python train.py --n_head=7 --head_dim=128 --vocab_size=16384 --rope_base=148000.0 --tie_embeddings=false --init_std_qkv=0.0191 --grad_clip=1.0 --warmup_steps=200 --decay_shape="linear" --batch_tokens=131072 --seq_len=1024 --train_tokens=965800000
Each number is 128 + 32 x the weight over its row's rms, rounded and kept within 0 to 255. Layers, rows and columns count from 0. Numbers have three digits each. The size before them is the row's rms in percent of the matrix's.

# q: layer 8 attention query, 896x896, rms 0.0191, rows 60-82, columns 168-223
# k: layer 8 attention key, 896x896, rms 0.0191, rows 60-81, columns 168-223
q60 101:157091138129160126084189130154132144159069113121126145133156081140142100106035126097073140075167137134138152106128161101208118061172068144184140088165151167139109132141
k60 101:121109064138101141148088086083132108074162094108085116118178116145067080124103112155123148103128143122122193116103166104093102131121151124151104110102177167154106123130
q61 099:190085150172155091094177138135080142101157107114159049143113165130154153091129128134136135103113107158142144181178125156100099169123152183064106142101150093188135108091
k61 100:108156165137154126154138117078165077174157117032124188093096113129114140103146147091141110064142136117101186116146082105178124100190198092147108135117065130146121175161
q62 102:090172123113157152186189160089074156159085173111125155088125161126137182085139086152151093110155159076096113188109069099117121109133075091112063175147140155132161116090
k62 104:089143110108138066116100157138097041129194123113121109125116158153065117150087102141135157116140100103096149073139078138129106129139146146118156132064135122137100058081
q63 100:161115140136081180152097108148150169139145111162076085158121123088139082096156168190097051096148112120124128114085114099158076151108136147120122111183106156145152109137
k63 101:135079112152114128095071144115137118117148136065130125138155197113127157139131161112119115114119145129171143089048162068171135118109057143080139118099118176113203129116
q64 092:130154136158099145091143093141086159141093116112194115136151094140122132130124089160139128146150130152095110165084136107134107108098111171150110107119172109056111152080
k64 098:122135147153152072116139075115129093104127110124126140120188122164093118144076053171193118141116148114146139169154067143126174223150108118176118111157188118158106061144
q65 106:109108071109082153162080107134148101054141118139110121132106132138185113066103158132107138127162127123107136102152131157120086180110129123141059114134075142153102133078
k65 104:081137128103159118100131095126182153099094126101111065109146098113077156131093085115166127163122166068167133149139142133159147146122096131127146110169122090113101115096
q66 091:091154154139071153135122092093138121128160034120090114174176186134120040180148097142103141104090120116156111108124079124228161123118117096144147108141133146096164106136
k66 094:088128134103147103129042120137136111087125103114111176120159107120112095158078050123104093169116110189156124118163078154184159161096178138084072126129164166060185036094
q67 091:108169157170168138131075083138151152160065094130142127127174144159068166100142108134152123126180124062193163165086122124156112149130090202146119137153154155151175101155
k67 092:083160089123092114161203116135129125135115133165088149080118081099089101151151144118140138135133107146075089117122115125102177133095137014112143162148133133129132149084
q68 097:136125093103088051140149170085067088125129147144113146177097191107132114111184101142099059112085094162103111086156172151089114123140143095100142163093105135149124081143
k68 093:147176111167164078196099159132102075087113106082101171120159135145144100144121070143106126099178135118105114173123117199176184101149104153098142114153087130083119079171
q69 091:095134125091113204122114122127068102099083136077093142144152122147164114133163097158114132164130138104134115113068153112171054111205188090098139168153173160138100074170
k69 096:180137125124106087138151177114139184104117115121120138178174092103149107142161141144102166107169155167116097129115140133115152146172110117140140127150163174102163112128
q70 089:138156146195132131087160098133107127136108131086079168074140164140123156165113068159105103154075082039109173126132067165149169066160076179127172131085110074142131142157
k70 094:152127099163132076125100127070082097077170153163096160159100145195102111129102056140099096139150179119126097105138105102079138097150148173205089132165112106145131035131
q71 098:149110069142179100082097098090155137176148071170163121172144098116105119074109145097096068108180168089155122130113152144118135160106044113093103056170129098147095100115
k71 100:098177115117139153149084069122116108085159124105061156104158154180137151153098181136159098118119138114108135162120102116160121137108104110130102179117100160143136108108
q72 087:155098107105084108135095156100110137098151193102146169163153132092170141120123178191148148131189094075146115098150117112134194085125138161088124131110089100109139199126
k72 091:125150069118077156159129154163130105135123061085162128125099075119126132129129184175142113105131138120137100098149109104098209132095151152157178112125127097157139127105
q73 099:093151092159142101073145228171167117083153117128123112167090156086131144127102225135151110140102123123097104190168128123113146133147123124089125156104160130139124141089
k73 095:098081093124075122136137139092143114102130099138141099086145124125090143104153230079140060115124157138108146188162110141163085135102147092077155135123116148121125135090
q74 095:126110162090122128174139093182147181091109169148113106143053047153106147100165147117190151116097164132151125145142151074132129225124132126162100115173088131094129140208
k74 098:127184153119134086151146066164118118156131091077118120100100165175135127158147103093086102085134187104070102096166139159135103113133134108104132163118142129136124091144
q75 094:071147101145177159136053150201101135103118152172145146111107159074124122101100144101135109130137166110108127140119063151086138144114135135147101139105137097145108039073
k75 094:127107193177127095152153161142089173159096140118078139148136111087100110122099190125066145087125062144143131120101194185118061136091162131112124175074157144120090150085
q76 100:083157101117132138170142088120130134170084098196130053146159166097149120164141118073104125116124100152126148149129114125113097176127100100143121147134128139173125154149
k76 098:163154141161152131176147184151054194088104146114151121137149116110123072120087163113106124163169128142130169153079110144138169146069137168080146184107168126154091152105
q77 094:113119183127173107150150149094109124121107107176114199151101165147097103139138091133151055118094142150142127140115113126060140141130141142109090145044191088149105153093
k77 096:135118098193139172133163092156118136148187128163116103177073084176146103098113153074163125144151110130083110132164040185099137061133170111165159062159125167146170091112
q78 094:138150136093074117100122116127122164153169145175136159077210098103166154165111107164081162152171159106096066081091129131160157130146139073105163097129113150118103048126
k78 098:186111151135109089109160118102145144118132156135103097139160091123185103077148136083136079128126165127121129099067160060108092079133143111075199104097140175140144121159
q79 097:147137191110106098079163053130095184205142155125144088142057178127048129121140165159145135186118120168183153158105105127138186114138101142137092156139128179134148089121
k79 097:132086116182160106117156137152179107163082159082123132151113157128153100112122191177132071193152145115126171099110131137126078173129082174118141119119140106085105123135
q80 094:113124142082111143201105087134149118116130139154154132092132153090057122120117092121119113117127149089153137083152121181139148169144139169110124205107119061161081116158
k80 095:142148194151161118138138167148176133130151158141090131160148139081067146062124169100133096137151088121131135093043148053149105196096161231117100043149112107118072162132
q81 097:158139069030128111152133121129132140126193096127145127159097113146053135139145165166133103117196139149173126098125158135138109128151161117182153068129162117144114150110
k81 098:057147112109121118097089158162149143108125158142135131133126132100094164134137095126150162097109102120107092140033149118067114158139079135137089108177157054120086142131
q82 095:168134124168124133084136110102108136135122105116106139114106101140133186153143085106160136033124119149169151111149168144116169154182083133142131155123118135102090119141